Weights of a small GPT-style language model, trained from scratch on English Wikipedia.
Size: 16 layers, width 256, 4 heads of 64, MLP 704 SwiGLU, vocabulary 512.
Architecture: RMSNorm before each block, rotary positions, no biases in attention or MLP.
Training: 317M tokens, 4844 steps.
Each number is 500 + 40 x the weight over its row's rms, rounded and kept within 0 to 999. Layers, rows and columns count from 0. Numbers have three digits each. The size before them is the row's rms in percent of the matrix's.

# layer 10 attention query, 256x256, rms 0.0352, rows 86-128, columns 128-191
095:513537456461515531523457507485494446464558474465399472552567545486473400504515423464457522498503503451481505589557494486574561511506429430487556514446467485452471469495546518489506534545515526
097:508527511549571475573493450513457455510509507476537466456514520554550493506502470496425492509479423514519492550577484518548448438454487542459473552522486449553529511492497533564529504476555469
108:443541470432425473613510589502551528458466485518516540519521486482596474447480522490545465493491512462526422449430440415470464545513518499552477490476514557482516494490478473514471478516503454
097:566540506558504538563455525471527456453446487483428469546526552504424473503506461477536545483534485538564581489509449560538542429470489487456473530544518469491561479526506495527560473532443480
094:534524501473524406515446506514504474449575444548518534546469577441465547482456530513529541580525548462514546470458495509478464469515537498490474543500454486490535480473506485388466492466483490
100:545452511480553483562485514493531487495558457521494420485500544532518486540504461542482439563482567473566522483547529488467474424502442468467483535567484467456486460495579574470488516477551513
089:500490417456443565506493520471486492407454446457451557487499522513436489446466560435517493420498495530530499540532484539478522438508540451490480428473442499502496440488501499427512442495541482
088:477504482556439458498486520520429419477469582498495493537471476574452441485502487543511505497504489496545435527445481431436501551499478554555567494576485481435503497426516474509518463490440548
095:512497533398438465546467473498572485467555459581473472538534476557428467528487521504521427520445522526459533498530534508472528499556475513498429499483501468446510485474578528509498511476431459
087:505442543429486431467505484504446514477551625478494504521547556595521467491514568526408498455474454466501536542513512492454536545540488464499454506516381548507482521464511471506458467481524624
101:525464513493493516496531562541569506463484516409559516538550529547533500506506500502511485549523519456532537532465532498487479535567495505477462492537498426566531488474459511577445501498557510
093:512522479465592564532481533431494532454515580465512509522509536501470480529526500590461504474494471538482507499582457595496516506504461500488445552506448524439527474564511540513511460385563493
093:517450523492551440528530467368515536475467487571501492488488512497520493441441535495510492516412477488476562519544522466422531481546454480437550494470557532449535440502481458560561578473480485
093:568499584472495474483468484519513465513450435549523480547467476616459520506537534483519483563488542513482482490509531518463533544417526532594441420513523498559475480482516496476548523436484506
080:512516497508546483462518483481472496518468498470477415461485465514529485465475500589565455427521494492447491486489506524554545504502527622466437490550436449596498546395441542485534552480560491
105:522446495553516522488502425484501503503440461586541549421494468494476521475505495461547483498558483452483498479432524529496533575501582522528524520433507581485461527494482511536480508542421450
095:496472533479543488432605499508443482521482520492543522468481451557486392509514471398466482452548473549496416538502528527531474465504510478545515551564513489479449435518496481562512504435543493
104:499488467443538517499478556465507526587473523515489469587500451451538562459516554509487390478477585541508499420502524480564523553509506471531485442424510540523470490460479482423480514465482427
097:504519424464537507557540523547492534449455530493459483506440492501502497520477535485548506488486463508478559513429546532489561455524514561497515473511431480505508528484460523529524465505572513
099:466493477467497483461549512554574503526468556496565530569490532434411522468510501528501481492488485420576514456443442500538536500519532433499428483479507530511484505523380520483513526446528550
094:537453473621501538518523525487472481457462535531415447537613473481556432511409482496582476502565606465494493465517453477509436508556517508426515552476478506504418500528514512430523478543474493
090:553467473522520442529505514446548519568494548528506466541544453509552522527533469478480434528518477538474510521503511506444511530490487482450467514460504543504558502467435496533542546508549492
094:537486548520485492482508478466521557476564456507458469507524492458458543534559528477518493495502496493466524528594535466509476489492476477481513446550467455569508550521544468434518468499470495
096:454480501500478543503509568451410483469503520490487467493578446494505483492517509443489506469576440452550494495393550483466438543536466526494511457481490516530472579512511487486505512432479555
091:462457531438524509505502480454514455530551550534477479379514491488489494454559441471448559450465546494485501602487437521454515585462481480451462465462535556436459524507420521446480487534496513
091:534468586449492528507465485472454456478562469523442443508563548451475524382542392482476479490430482499487540456504497501495496501454480476504489440542485478522525544536511459455530479501463518
096:500521548570478505480542514500547506509578480572490523580446513512468509461523511515525436468530491508516482399516510591479567540494562493482525498558517534491503513513485417453539515533563504
094:539453520483526526508579500508555492519491485517497540517542428497493440444503592549453496492517496495445494463446507456487446506499572440523542575541542487509558570534459487532458491529426490
100:529526494503493553497500449465499440492545436522476488501541537456427531428512468470593496512466480468445476455483540516551451492491578478499548582593495492443493489503473548496531540507479512
093:507494537448538510538557481506475469458466606503525603463545509520476610464540452467532536451482467475514494515536512469457441503558494515470502543538456487561503436516498508471547500550508459
092:456454587550443495468481446457489613534536501528587438480435480566506496587493521556498515482463486474575473505483540533535521513500539475481527519522548491560529496479520444460469523487523462
094:460550419571457489396494508579490526544523455487524527517546503479455514520474513507522543516484537547495540425441506477549462603475412491443489469497502522448525491464458568485454493424494571
095:487575456527520518524545440499545476556447495473464449472532533495517540529469396524509633493476525542481494496517491474492523525438617462478497517533491494473535462464553559489549518499516536
086:481511471493524480499529462500508505462529448537531485559538552483549597478475497480535461500527559472446462482454422452504484467375473453500449594583491466566496485559543525478571463460450450
094:503525548530552491452477456488478512470562550510424526532480499514542502532529501519594514435507552473506490537461454470553498599483525455482480495426578523514473511488516543537486476486442527
090:508432487561491504417532471539560526492422456472500532503518512501484510497526512470526537588471564502487561487576491479502460472463552481493542497481460539535559499504443398520509522516544497
091:528492496511514492452522499462484505501452447475541499526523419442541571498532482560517463515600506470511574460528484471542476534532540502547499522568509484528521401481494446522504525509534493
091:493508460480520513456451542503499507456474513552534511529595534484557472484494536471435539549440470402531471474581530509489462471553435443547463538491535473566503493521518480472495472484553451
090:472531499470501413452533446555487512579442494401495496533503528449445523490516565532410511505556486497494479484493504547432475471497519483534488519438421542519442425504540501477439491537487464
097:479493477470498454487536480525465526450454450471539480437559553504444440443499561495591461534511469458545509476439477459489550533551530474433464521527496483511569544498557475542454558472529482
093:488476515495523443533518522464488527504516448548500495459483466469467462472481507533489434505495589490507527548471508530519527488501487542497416448396531610500484522491508524445497507550486452
088:502490552499443509467526530517502545429448476537574518527462543513506519489573495522424538458503513538447481554495449505538469505479493537486512501458506517489518414480448526487506537468473451
060:521445525511507479469509438570514466511473517491503530502545508482502514504546473436582468423491502482457469460486541514509485501506446551490492432557497447502556502450485499425519536461502480
# layer 10 attention key, 256x256, rms 0.0353, rows 86-128, columns 128-191
107:563533498489446462461517480442470473499436508495583512520494487530542564466473504480492479464450487573483433481509530516556502471483558547535484549622451426559524554489482473519531532444440504
098:496518480530523535446446515496465574478500503431514542566517558507543497515552553512561460474455462563493548558507495503558501478468530469483452510530475457490515555484409532470488537500551526
101:478465439532533564524528453475526489517450438472442481480501426501459515495571489437537537457543463442438495491455495529465522544493487451568512450455531555513425528538468531562458514496464492
101:502533526452466549498567486495469527474508506524521523496527476514536484485517533517516499523458495543460496446492548535510456523550429542509475516555473480445536526503537482457537492428533503
094:485590477463500462502507513533473579500492486527453522496454544527451501529452506466493511466524428491490571480536446482457467539459510501496496545541464449513473473505446451489523500510540513
108:524502513449479448455510458492435504482546539512539558502531491521566493522542481513472514573494548501505540462521519560518451401527448570493461491541432408507527467484540493478468498457492556
100:435477539476472588485423382552519529540520509441544514504479506464470491468496510495505486453526469504535482572453504517522553563497464573453546525529452567481416469478469516414488509567540534
103:544487525491515479559436467541534538559469451595493501515497454550498457523459488512472534514466456534572517451571445489426487476545450504499450457544537450556522461473518476512543520521545479
080:489492461477483500485475461529504515429495470474491528476430492520518546408473508550493566440511504498468489549574451541490504510465535540475438571517413521448408455480492538496501460558551484
091:528458512484517450579513573533485521495514465494424534487452495423515544484465503567509540499484506587519505526478468476461479503525526509528503496477550548487504521457452446476434509487453519
101:529492538521503486592539513559550531501518531535517426503483486490578511525481548513493463539481558505489542512427539508452517527435387558534542468509495515545506496423551516479526524499486489
092:508564553489435481527510502502502475521530557490493479488427484452497561455445546498467500468514500472413483448463516560499484533536535485515437426504531509491554518474513545477528504619529501
100:540454551497534415496519441510484581477525465446529501452512531524437526511438504562453508555525495505504470491493483530500529429412474480477507399497467525585468487550483572516513500425527459
092:537446495487417500493436454521491497408531439548556497523505463528491500544507484510496494492590494494511436546592506546523446497453498475596447481576491495468420483505558508490482544526493501
131:459445463515480527475518464437559541519513486484491524509463488458496520517457526504494483527537469433399516496467492442445503554505548518539513481432589537525511548528458483544524476526395499
083:446486523471461529418492517477529550570553497487419565465493481413614514478498466454519494465567548571443463482513503451487526528489457486553449511431551406554546494504512479538512440560501451
106:443533481521600508511502584477448459497510455485492455519443478506440509508509460497482546448519501460516479483440493403469517526539533430532501518429507564436446588505419501514490451515445498
098:482526494521517445544485546450531471465480449516552422506485540468436545493545498509393497538540525518519470520501530542522574456568505579434518433483491574485474434448496515534513520516559459
098:453519451476448471519530473518461520541498447526467561559434419459542481501472538458480475509527476443486548538509531435510514482555545456502478507433483501530451449516495513541493520536435555
097:494553564492510471478478467486414571388448454559480421515479592534476533524513485564514549532537526442470496538539542502462520484466533500456515461579496453438540478503478473440527485466533590
093:459517533475479490500476522516443505513439484464479467518559543456504525493474483579485434581445493448468551534489530491562606435523498563542474490487464450499537491449505536486562456560431455
092:476571497501513421530570450531509471509520469556519600436576460454502527569480614538506521499509540508482497506544519540548483481497504492548570593515521464501445444496497501464528474526574489
086:535473491451502467487453588468505498447555508459549422514485526468485499529518469427495446419505462506398548488564495501484562535547503496442490437507444485515551523454528459442520522499475558
090:461554614503523472498475453493458547497489480497512404545492521566533468474507498512570516497419522537513522547551591612528485480519511532462507487474470526481510472528515603501513502398465425
091:544488484544438454454562459525515449442496493528528515447515446424494481413480493541455522449495518471602501481494460498512487415497547532493479464503541434477511514475481477602538505498523480
088:499468393510433473505543553466471457436525465413513429515459508512456483521506493520536470569509502432450509528509517512590522516476495524482496479593584490569537583446508476526464458375488504
102:492542424543488489498495551500508437547492532544455537540523560504457491502492520520516567465503456483510480435381564537476501526512492458437506562517517488480453456478478467502454545485432536
091:500467551519526499498554476518455512446545556472470500566475499523481521563504445530565453483526484528427503474488484456593483504489448434490569553507513515491543469457507431527437524499509524
089:487545527481488515461472518435446557490523473468536609442516458474517439498501526382490482446469470480474479524543556544494428502490471506538454497519484519531513537505494476503571510523489459
091:519502497536550496537495509463542523513467485503521534501504558550513403501505506502488490503520521501484451488443461455523442481412529496547497522484498487482509514464417605473544539449528491
086:553491544548499528504499553520550528505519507481499404522554531506478578509494512480535466527454527449489481561472571439576449568475487474526567515496480549465461488510549560509482557487562545
097:505419491443426472467481471474530511537425444481406495451503505439446467528485557528474508463447472552381461532539431465432543523479563523567512479458516479438476524450506555485408488472455526
097:446525469503542554481530488506557475496526506477536556492540494486582458520479542486533563405578500451498490403485514537506557507556514539541500524479557442532551568518474487542520494507517479
085:526488572496484523511497434495432574429523447529514526469499601387502501528551536449504467493493493463466562538442573450506531513492525517464489391497452435527499463436438511448431455498510482
106:506569447463508531491512500473462493493480490514497487518480578499571485473530532553419478515440518529504526474539455478450577538573499471423455552538504486495535481510464549498451493471598615
088:511484468502456492520523500616524503438561519495482544577526530535473628476465494580523454595441475578457497510520484580418521539443488532517525489513476516492539448544510500479526466510430506
094:491488497498503528521465528545537500516501503507474461453517519527474523505491529541507443564445499485504510579547492492498606465467499467544574478523471393477467499492453506539532521482574477
094:467518479490519504478482556433400458519568510452419513464513457420543498561553482570511415397517497574519543492508484420447617457487550475543398470546526506510499540505480477489503564564495474
090:544474483550479463449503503421579525519539542508499451448471542483569529482483537461512508481435468427542478483584509490533483541470470502510487498486529466460485540479528514529536540523475462
084:545518485478501530559574548472493453491511554434529466420494527446513529510476484494512487505534461460565483529494494513430481494530489457488470494498504448493507466591511492535534532473427515
098:543438485515485421563486473512504572519576574496482506476499509514541477515520492513523456570487562442510535543528519444489517477498428494485459470533497433470531556488537501518496535443568553
093:524534518517507450498447452473522445439521488532564456516511496466524435532566449545517533527441474427464428497473525491491500517518449413587482499459409541416438474533473527541473508478537418
058:522504535515484552542554477546556475497511514506450518485547559436554500449446544497540565607519521556544546482522477522514505443426503475383529492507522530489451557586503531493563525483469474
# layer 10 attention value, 256x256, rms 0.0352, rows 64-127, columns 128-191
106:499511487545512482534505489543520522509497492470517540587496517558486470510496491463496514520502513588503478541503568436485474540491395476503499496487431476434570573448482481573511412513499531
103:441480505503502576542452534557557524375626501492489519435483505468530522536472503494547511407452575522515420524520540491478556512521552557546514461493543490527504551534528534520445506470520529
102:526549595457472478490515451540531481444597532496506579568530480502492545504534554494518523481534575492489490527569538603421438609554516533508549448530519479513490467515545465491454562515512464
108:470522507460520436493491499458453583570478454510490515413591556485518439506507443464493528459504565448508483431518490517483493427484425488480494542553419480527475530517549566536506488456532500
101:555547537574499529461510474537505495461431473511456515477491501460515554498459526483528529439449472544490540534486543507493483523551520521409512472426494523469523512480475511508492391544514480
119:542464462499460431483478469472492467490499499494467561520522495486539431501462487441481524530546501507472518501511477453477486547421462449518531560541464498479545503428433513483490460480567458
113:509488516449446456470486476579538473501465504449518440464454532564480468526544466507505483456494421474485482494467477544461563508538525518526500490497571536502564527556423485542591470556521545
109:496510515542449450500510518531508375476509535498414524512476469447480488507503443504507440553520484424502519478484438534530454448525550453476545537543496477509442511586504513492491499554461532
109:445532507432493466511485506520579495500506541483450498490554497430433511400497480528446474522437449579449512507484500478514549487517575476507559537514495543566492491573474561529506497495451485
099:493488542538493433507484551462537507494510558539491497447536515540428475462461510524529524559450505518523492458557511508445567422545532492566527539581434532523500462511558504518510450552531457
104:428477515496513554620507523450555495401484449560492548492503508572515494487493495501520532503477456556451501464495438587521490540564499440509482568449540450511454565510520503505507482521546398
106:514524553527567545484480548550491556545500560512517480446505429553496517451517467557529547473488546412423571439509484525530462460452468517532486517518428466529500455547528540527526522590484441
093:514461530459493466525489440487556529536471508482465508555551544445458461420538430507473501531488503482501462487578490476513495439563551499546517486567512512494436491494519498555520419417493500
105:485527518547533495480473541488470466521542626504497450489483471481579435526483553523499489599529550483464491508522544469507522523467501464427578542519479596528463529533531558571508547554510563
112:534517471481484519454495439518498465552459497505440551478465505567494457486484506446425476536426496465530474475518424542492478560518497524513531563445538517498520469508483480443531511554559495
119:531465507558465508476532497518576505505459575478485537498484485550561506510454497479439502468485466589492439546549546478493537569458570494470493457478488476471514514524500491487495477471589476
113:503550445512459469430544538454541485486510503473503521495563435498441479531551583492514415534531479484561522565441571481460441526516448411492506529501513510463471464548493457487460493479516529
108:501544472524475536481554424483485519451516540576495453487549490612513461471542560476465565427520538507512521492515485536507489547499552517519520546540444472526491527554450459479572579515548504
120:511475471464458487403499505485454418494429533541477486521489478483470503487542457463443444518512477502447542566490464579502476559495504547459459524507464525539521554510486466509537508502451548
112:482516490530508464461474490509513473558487528486456463503494541538471485506494483556477452430483522511468475528439520459537507485544382556550529506468459508479529518425479496519547554519518552
120:470495566502456537522475520572479488581502525432538470556472522518457573545461464464512521538537421554469470516427476512440463464484467573555471486514474488521548519367514515502472437404478556
112:504488539533517558541533475543543506493486479497493516550480415462475536492526478413480466481514501571480455526513469585513485609520536484429466509535504461489527492493384502533476562445491556
106:443508553438494493517510473451534561517477493481489494515408460541506523532607476544477469520578548511453486557527506540484496493499456489503449522516555549456516443487587524460505520497495524
121:529523404519546540527456588488485508492514561449506523488472495516516541523487465458560484512540507487464453448441492478484463599464489497508517533505428514503506538452510531506436562567478554
099:501500500535505498504469598527465529426575520507447496524459492472484507520529472567483487445503472490519471527470547528445492446422546512504474522511503560545475527539525513498457500460496504
106:484538443538501481547522479486550493476593541538510513504568476406490472406524464482548544488502471461472514516431523479531497544435529504475537490485482437492443583454504633486452484466511508
101:527536468456475514582528514459526406532526416518463467526427485507519539523557545522446554488442533571558511436530559505516506478501455494474565492481516481540500466487495487494485545513520506
117:484531557441466451465507513567515470524448535496420486515551472550561446515478412513530515496470442489455436508494467456536487538550519554556571495495592450497615516510515478512508531484452511
105:512597452538481425479507514520505480419504564487496611476489493436470531502490487516565494469526459528545536484512505525521540442468495478413591554467520525483487519572506566520479565471578590
116:495446513532564491515437501483526542500497466523499534482479485513502457523475557480516498522512541415493525463556434486550449522525460515461568482524484522556558498464497453462490509510496556
098:466396437539447371562472475447501521544454517471552465521519492526499563449524483450512512539481566449543507517563482522501483502529475431451484459480476479546515507479451425598468445498497485
108:494439465523499593526510530535480452463582489507484473478561523466480440535446483505607465553453454513518499456566477451527584542514543510513564519432516499542521483585449473434534529444633476
107:454481423470511577466507515494493455546465478526505462533486527507463521502504511449488528495476489511506510454428508526435513495594451507521555465560460502539462451483471442568458491548493539
109:456447505434552518508464538466526563555418498492559526498535465527544564535544496503497474543500598600537561432511471547556478469505498502542433519495451550504479529475506464496516441558522522
108:536534564442505474458527506508468554507505496469525552485518478453578482533499528521532546552456495497474559529507508472493468512512499461532472446454521490501504498535454527474542545570529422
099:455572488495530522471501523517550491479426458502437567486502448475561506449458444491514506453468520496555533457558514434458550511493503531476487463519453471465534518596520455487540484466563493
108:506496505500560489500449519501468445532536521494507567523491482504502512483449425525609478543543527496549479513500497502480532510570506508499538548516435511506488520484525502461507548576517509
098:520444502512452546501508460522470494489557446475459473554532490521534431522514551538506523539470508510583576462478536474558532438531476483510492472474501539516496392454511454539486520444467491
104:506444498538505572531481517546460441469543516504521447526454492472460509475501542556482470449537489476444462432446441498515546439565435508445529482530450523510494458522480557473496469526507530
102:482510521399465494554454527510482408514552598573518559574536493476496515505441450531474596447501473470540407507509512474532517481483569546463546494518492500530444558514421525536455506458552547
111:483515474537548502455521500485468452523496530537471493532477482497564391455447456520506502515522543526480427511446509568498522535459550510481565559502435540508518563378516507535464490480478485
115:479465456474447596529498475491500481520519527460633472483512521507461431561472492517530509457469499527576475434465459450486558465543473488461529568495549477440506507553446464543570462523507477
104:515486509583460619562450448474492530476459502515520463417486457534524517533537529421506549514505507564355508416513552539465501529556477531497542455514528460459536590521515470487512411548565500
101:537470477519472501512488484473506458569504488454509520570478441455470517461580456448406490488579486494479560507521504510406463535503477568511550443532432523479546513433522484522503438546521538
114:472521511478501507517486532567530479550482570481416459523496540516510436497460446473486541536491492463545450496456505495491480453489517463500490543511529505481477544534552434612516466539400467
093:478501518536544530549429438525525474489519532465460430483515489495472449501462484510501509562503499496511520477496435433514489534543566557506555448488518455531445486511495525457487417504526493
110:475527523514452469496515480546519556554430542513541498489502498546532505508410496485520584525489522471487512483505494507487496483481579547501533537488476505549499538492481493552544471532505498
108:557576555549483518538503506481493490509502511543488503472493521492552519501545590477523541465443517487500553568540563538484434555522459473477589487520512539545488495453487486477498484462574492
119:484499509466535504520481449488507465502602452478469535445545503471500491533465485477539526573449528501491513548450449480550548535527403570478530459509518482464577533547515463526543589455488515
104:472512489489528501476491554482455486480545489445434515599484532554479455508481472450484471458544451445535475520513516480473508477491473435454421469520482553423502450539511530506523539449492511
102:515548525529529534467423557559518470495522532475487576514498531562512557495482491501471605508521424428472511502478498417451565487541464523540537451453408542533497431436499506447488458490457492
102:600387587528516436480571529460518519528505479511550546530580541461466611485537403436520507464526534541517582493580487507522519470501497497567485441485463495408477467509540467505496499482533474
104:507557450476516566538480561461481471527537465464511573544553477499449486497417537464531525503503486607492493477499483554505518445516568508573453481480490530518543471532492518609507523436435549
103:532431553457561454445484436500500558505486495518515434523489492546472468500521488487476474475541544501477503512520467519520621464477416515457553512558422489482514517443464481544572555503489502
104:527563465444419552498521460479398513522518532533498472481480445553499487537522442525500561533497542502535594498495483487567434491484444524505422493502524495487472471516487455456488550531510480
114:524511520571545435483579487535489441489400459569525513510525533453519511493551541436515495489521588495518533558559588540431491534513474466466452495522509438441443495498505471498495587467471460
107:546529493512495456507493543425503480453506521515435547493447542550455536496520552462572437564484549498505507554523514478525475499494519534470480451539559523525561454517485459484543464464520435
117:519446486507510467496467552441465500526494542508538495562582451450492475508444454485413490503520515540468513489522459535487541449440520537544468511467401485578530488482497544548505456482541506
115:513429516553483504396507497549481530594505548490481497493529499526543545417469480424456538467499478511455417541485512550497556571517433455465526538488415462509553561451457467441459517467553484
112:500499513506451520538456512538550499524525486479520538544486541500473498497405513475498466483445448505409479585471521505492577459602484515580520444492522434543512477506487497552514468510505508
111:430564615507527456363470476563477500522525471534469505435458497512496486507490480519477452502427475523519472475499506535496573519487528500557488529544513514522435473490532528466472501597510459
111:495499563473440556529475509519458512523462488592511468490544542467473526506575503529523490558468525471570542424517481497522522470475466529478537529459541514541427517491464501619505531569464510
113:509560540477397486499515507474530478433449473506388529509462534560494486552458464464568541506487483586542497450514477456504461462531432466537530498492558554494547478474406432440534456505504504
106:497525452546505371528486527485520501431461544445497533518545500532520522440467487470495475403470513504562502480524486451452494488470414520523612561476501479520528477527489493558495518558478475
# layer 10 attention output (transposed), 256x256, rms 0.0439, rows 64-127, columns 128-191
102:543455532499517548528488490523527454425529512430550448476446484532467547525587499475496507434575515465603530514530453520542491558576471511491487501498519549420496519512525446548552479540549471
099:573448515501462453513466502526456498484510490485474460487502483534495450542481534479444506466491508432475544605515494485499515487532419551457542490511412485516573487443586521509567432485478528
101:562535507505465500580572516542452507557524554564502441506434464441476507542476571539500435439504432523517518509531507439508474475546495543557562478555509496584497490460528501521564528508438439
102:504538455506412503501511524529493498516493506544487556506512471552506459464442503536562483482562525552474539451496493451481478575475464472490509546463468556457544565505466453480465487532447496
100:457515545499436592493480441505461522473442519500571545440519526481534528579518543479517457542511505510510451534506469537525494518542531474477476532606493502497509510541489603532499481478517482
108:512485458469537539463505520513495421481459433457395514509480534478527445497482470589520542462565454485563488446476499541513463450538503466539443507520543474521470510525505525536477475453532516
108:516506520524479512509460437467484567426545456493529417429457513473547588519435474457507453518481515444513517445554514497450445427441537461538568461513506491514465546493513508510502497514484538
108:493510508531510435531453455529493490529470449488492522437520632544508528458518504467512461497435540468524471512557507473485513534517428514492545434490559544430482486477458509535526500492492472
100:507563491489512518577481507535489426537427547473493512522428534456457584483408459555492467511510480481547513446487495476523531442499467487503517500476488524480507525492515483555469572486482475
100:444442507472484525562497432526499494564548567489456563420514550471503467471443544537522569503545551525490458510516527427428489558428539427534490477404387544500502455449557457553448542416546464
098:501411519417590476619479554517579510431477574500510490519554422497462468444542517500487452482472552532529504569490492424526463458458411433488506442512469531544467525509529489412514606522502465
108:502545494449487435509525551595492531522478481524556477545510498537505464468548458516446507550434533469566539451466475489448493506512546429498462565533473479558502526533539445482469437507468486
094:525488542515440491574525548590552460432451484511484578499472524474460512562561532517466504524520477403494525438459454493541449522402500514528502516542554531477493493536467502493485558505565510
105:497525562510581443576435532608467470461433548503493495493456505556578490500443493556471564478551503500496546496531485539480526448537578468536429558547438523498467534511493529468510549531467491
107:499524501439501560475455476479561497509493491516495500508515572440501511453541552435531520433495496522538457462471390534520482443501466481487499438472528536473484476519502470471570547469597500
114:495461574548461533504516480517562468506530538434425474510459455507432482570448535454414530488552532545499523551454478571565495456422498512522523465478470538497466427472478556512508567507532505
114:540551517540508459431508530408531508473427482507496489450510463467588487432456433434470510411505470463495478476524496540414492458555517576451506499533494395517503545545522476493503470509535458
104:513598496538461492437467501436484499440567533558473477553472483490519518444482512530595476468445513522515511543512615434539513537460477420536542505482554453526537536483527446507555549462510464
116:521485496546521544479518540490544438504471472489512444468490465558510518528545505490549539449523448473526435504433507533538555465463518531507535479455576526495500409501458599545552540477519481
105:501497479491502473456501549546490403532591484444513620464510415540423525520586484494496451456475501492508493490537530533469494523481469496474470524483484549534439545480509504511393412468426423
115:455452506563561600577591433558547529492510585468548553455509499520570474483483514453464504446491454494474484447459453571529522515470481544441493508540533507355400451509540486539498471490495507
110:470528534508497537578426495508546542487468524503528470533465496521423501523535449494521484519488449442447428540541480521532465533483526495593520515554551455553511527413476546481611492464438511
104:513503479549548552511425557536559465516541505487543520449518540495451557509547481495450522468540530516510473444565545523511500455429510480527489497513457578522482511495516505445575547497491465
111:536529501568503504510547487508544543460491363505488509458529452589409378466438532419497514491527450489433520552535460499475491536611490549488597545579442493509467558533481489470559454561507510
101:468434548478477521550541445534510506447536512485453477423581509476522507568503460512455507587446513441499511549470490466507458477465389513479545518502482487490465560449612495487477512505526458
104:499570452484484469512496535532418502527543588466614537496481481477543535481505473470491516434524458551537507548426514485475473498523534489565458553493525526479517500417498391433455529512444473
101:512510549385482478490506493486511429494481511450546530489567485485495565508517492599556534521487537547542499438488537478536530463466483563492479517480518475596500489515483477522560534407555527
112:492503503467472502553451502493415438484495506469524580516430481568468475507510424478503428488487377503496477454498532451450489500498559523541484464506501472492477511572507436537522562495501514
106:481485492535517518551494540450515453446501517504545532479491467476455555492514410524500472478423490547517469503522463535508485523499499487542521438520502490513575551506477450442508537491447383
105:515438495449490549443509496542518510494463476471485552475533506507522459473441495495507600558561546506489558504561500495533567502590524500522387451502514490594537536537405510476499474449536508
096:496487587522524528538414470541486481537517521459477495493463481472432519506396473485540516560479574507498535481516387498464567524541491554474518586615451532535448507456488459587530462605529490
108:412507448421484473436459531437515490528438488588429517525447488483489448458479498464509511510460551485507550536506520539571525491536475524504513446476456541491455406534522495474452551521543543
104:502484490489541491444506481441508437534451396497514534485547455479533414474533514473516497488538530577502509490490520494468486475486579502482466483532490481514510505481498505539496484489469454
108:538473528501530492498546537542460540492546537520477501591542546515440469510543497504547551467609471462500457584532498506526523475506481521436490492478474560512482600492485480423577510566477576
104:531600511493479489577435511550440449517499509524578489549478555434433511410604465486535496518507450465532464483474506492498503501475513466560444551448544499519592561498544464497575546445497530
108:513543550522446486516519509432430531468457450492505456548519516468510522481483483518431580526485515550547461522503497461517470512545469466437529462567499448568510530474490518508438546490533413
102:517471502528478523470531521549498444538484448498525434481527439521506483462473570499477510439441529506506456461427559468516537496427479512497516505474506528507598505542446481526428515534526536
097:558425522533475479486454537492505473481546484489516508526535514514562479596500490546476505592459517516508559490519505584469518470514441524486507524544524507537548415502520527469475395489541539
105:472485468485495439483444478512493494523557411528489520416583535441476463523505489526480372529448518508470544512491504587517484519511570426516524532557534515425511451514536497446404462481501446
097:527528489431451486530493535528531390530367512415512556508436528467466462512479522449495503531488509548544452587493458532426476440451501530466536542455582492479507484474490478566508512481553572
107:491526538533511497478486547519511410476451530538445507537444503503543444490491487523560512439486467583447447529442512500465516554508448424476537546529445489499569425442509535463483470459515530
108:475558479457522417454462527492568519531508474454488530533544532524529496561537500435495450530506504442529497470542519585504487535497543438487503468496469521520485541438484441484412412603539441
099:546385494513475559525515505459544482464540515484529474505553527540481512535493485436531503503532523549455534544529555458558557479478470407462494400540491566508499428497544488447461482480477450
102:498487480514530498497556490489520536492536467518546536476395539515474505566531473462481465518506504441434469458471464419533522553492428470510537412555535444431486424550570500522558596505466510
116:498549489468547492490486528494505430497503503449515525466479545464564558460477512450533520517379474472461438454487504460504500527497512509472536570465537469423514595458477565571524512493558460
096:535551539523518482507485403560525467525507539535479464487419511497511542549517542493536487499490529556501464504573466490548588534498512491550535476484459498507469460457463439443483541515515573
110:582559559453528504527497577498475580511579564531511509483499440477470440445540490480561478453506494480444503477479612507540462482476556467562492457527501578497537527473495516591528507403511498
109:464503459603532543403528546503476474574466496464494504579446503516584527575484540514509499448519461549479586541498418580514539564519452471515506506459526504557562531498530455463479514403479540
110:459514465492527512467453465532441504519475499478489516528467462503560552487480421501471495467460520530579527489542426508549485558494531497513500484529501538484400525465452507554479527460573541
104:525472459533579477430399522526448487514523453468451486457517550540532545611483516489477479433410536450493435468517444553417432445563509488420507486466502507491491530449517542407516504522452505
105:476558511508488487508499471573545554510491530473478415524401543474480508529454498480476473541548589593515481535578476479515496481474510507504406477480565463488490418541517574566411509511470483
107:493516499502461495515575501522497518494518480490492433516527489502524431497493497513537420465528513520470537474517523510500528552500478518526464493453463521478478519511512433504466510524501532
106:486509429473449517580528509486498477487501543517492538450537450445445476526466504487466437526476530485441456524492509540543510476480474472576552485488484516548521554524530496491566503512517453
107:456506476511509434454526479483471535524440497444581486507538469509541484519460465559489576555513539459489442459531542437446486544527543474476513459561472501514463521540515475508516471447405506
111:507522490458482445416436524514471468564567488496509412525535521440500472430545539530484475428494438477582459448500462509541540441399449536477501521525449501504493480448481444454527517493535496
111:472523492524498490563489561521414573531551499564519510619513540588556557496543543515514480442504458505497430484448524520489522484483483560479457483522591476542466508437465474495517467442539490
109:557487461532493517453477421538536539461486525478487506521524514457460544568405525506504525508512460533488541504523438519518485533469517569437592407510482533563522446474495570496542481489464481
115:508456498455396445593535493514486528504407568487536517452466501537516430481480541500560530501491473522534515463404466525535541474489497528439454464439400529514559478511527525473490517469526512
112:477450568584561554467474546523486524532503509450514614463483551463532452494491462523513511464515499510509492519482502462570485507561478525441499526538534495503516462550456554549485478536507447
111:475500516506510433522567493552436525453495510465514512521450460439512443546509538507537390460518531415513438524505522516490509456527483533528564525439509542529515453506559528542481543482540449
108:464583513529562467446446498456411495606471518483556421522497535439515510476510453500517491527560487511444529499465593496478474523511485482528452476488523488481532431468422527509442559423453533
110:550509414429483472465487530493446498499455486419508484503546505452483542499460508473555487591476443545533513495502490539432477558489481478538505507476508447487516570475474459515536470438545489
107:430510502532569545510519482462469527544465444523460488500577529533486525470479488454518512486531493519593479402557559538454520502458484508450448504597474467469542510468472503466557566517469434
103:494527418521465478536488528564466513463463509449599439451451450492507582430572493469493507478485559504567518468496554462462505525557483483505425464498397526543508553525523462465534421504499498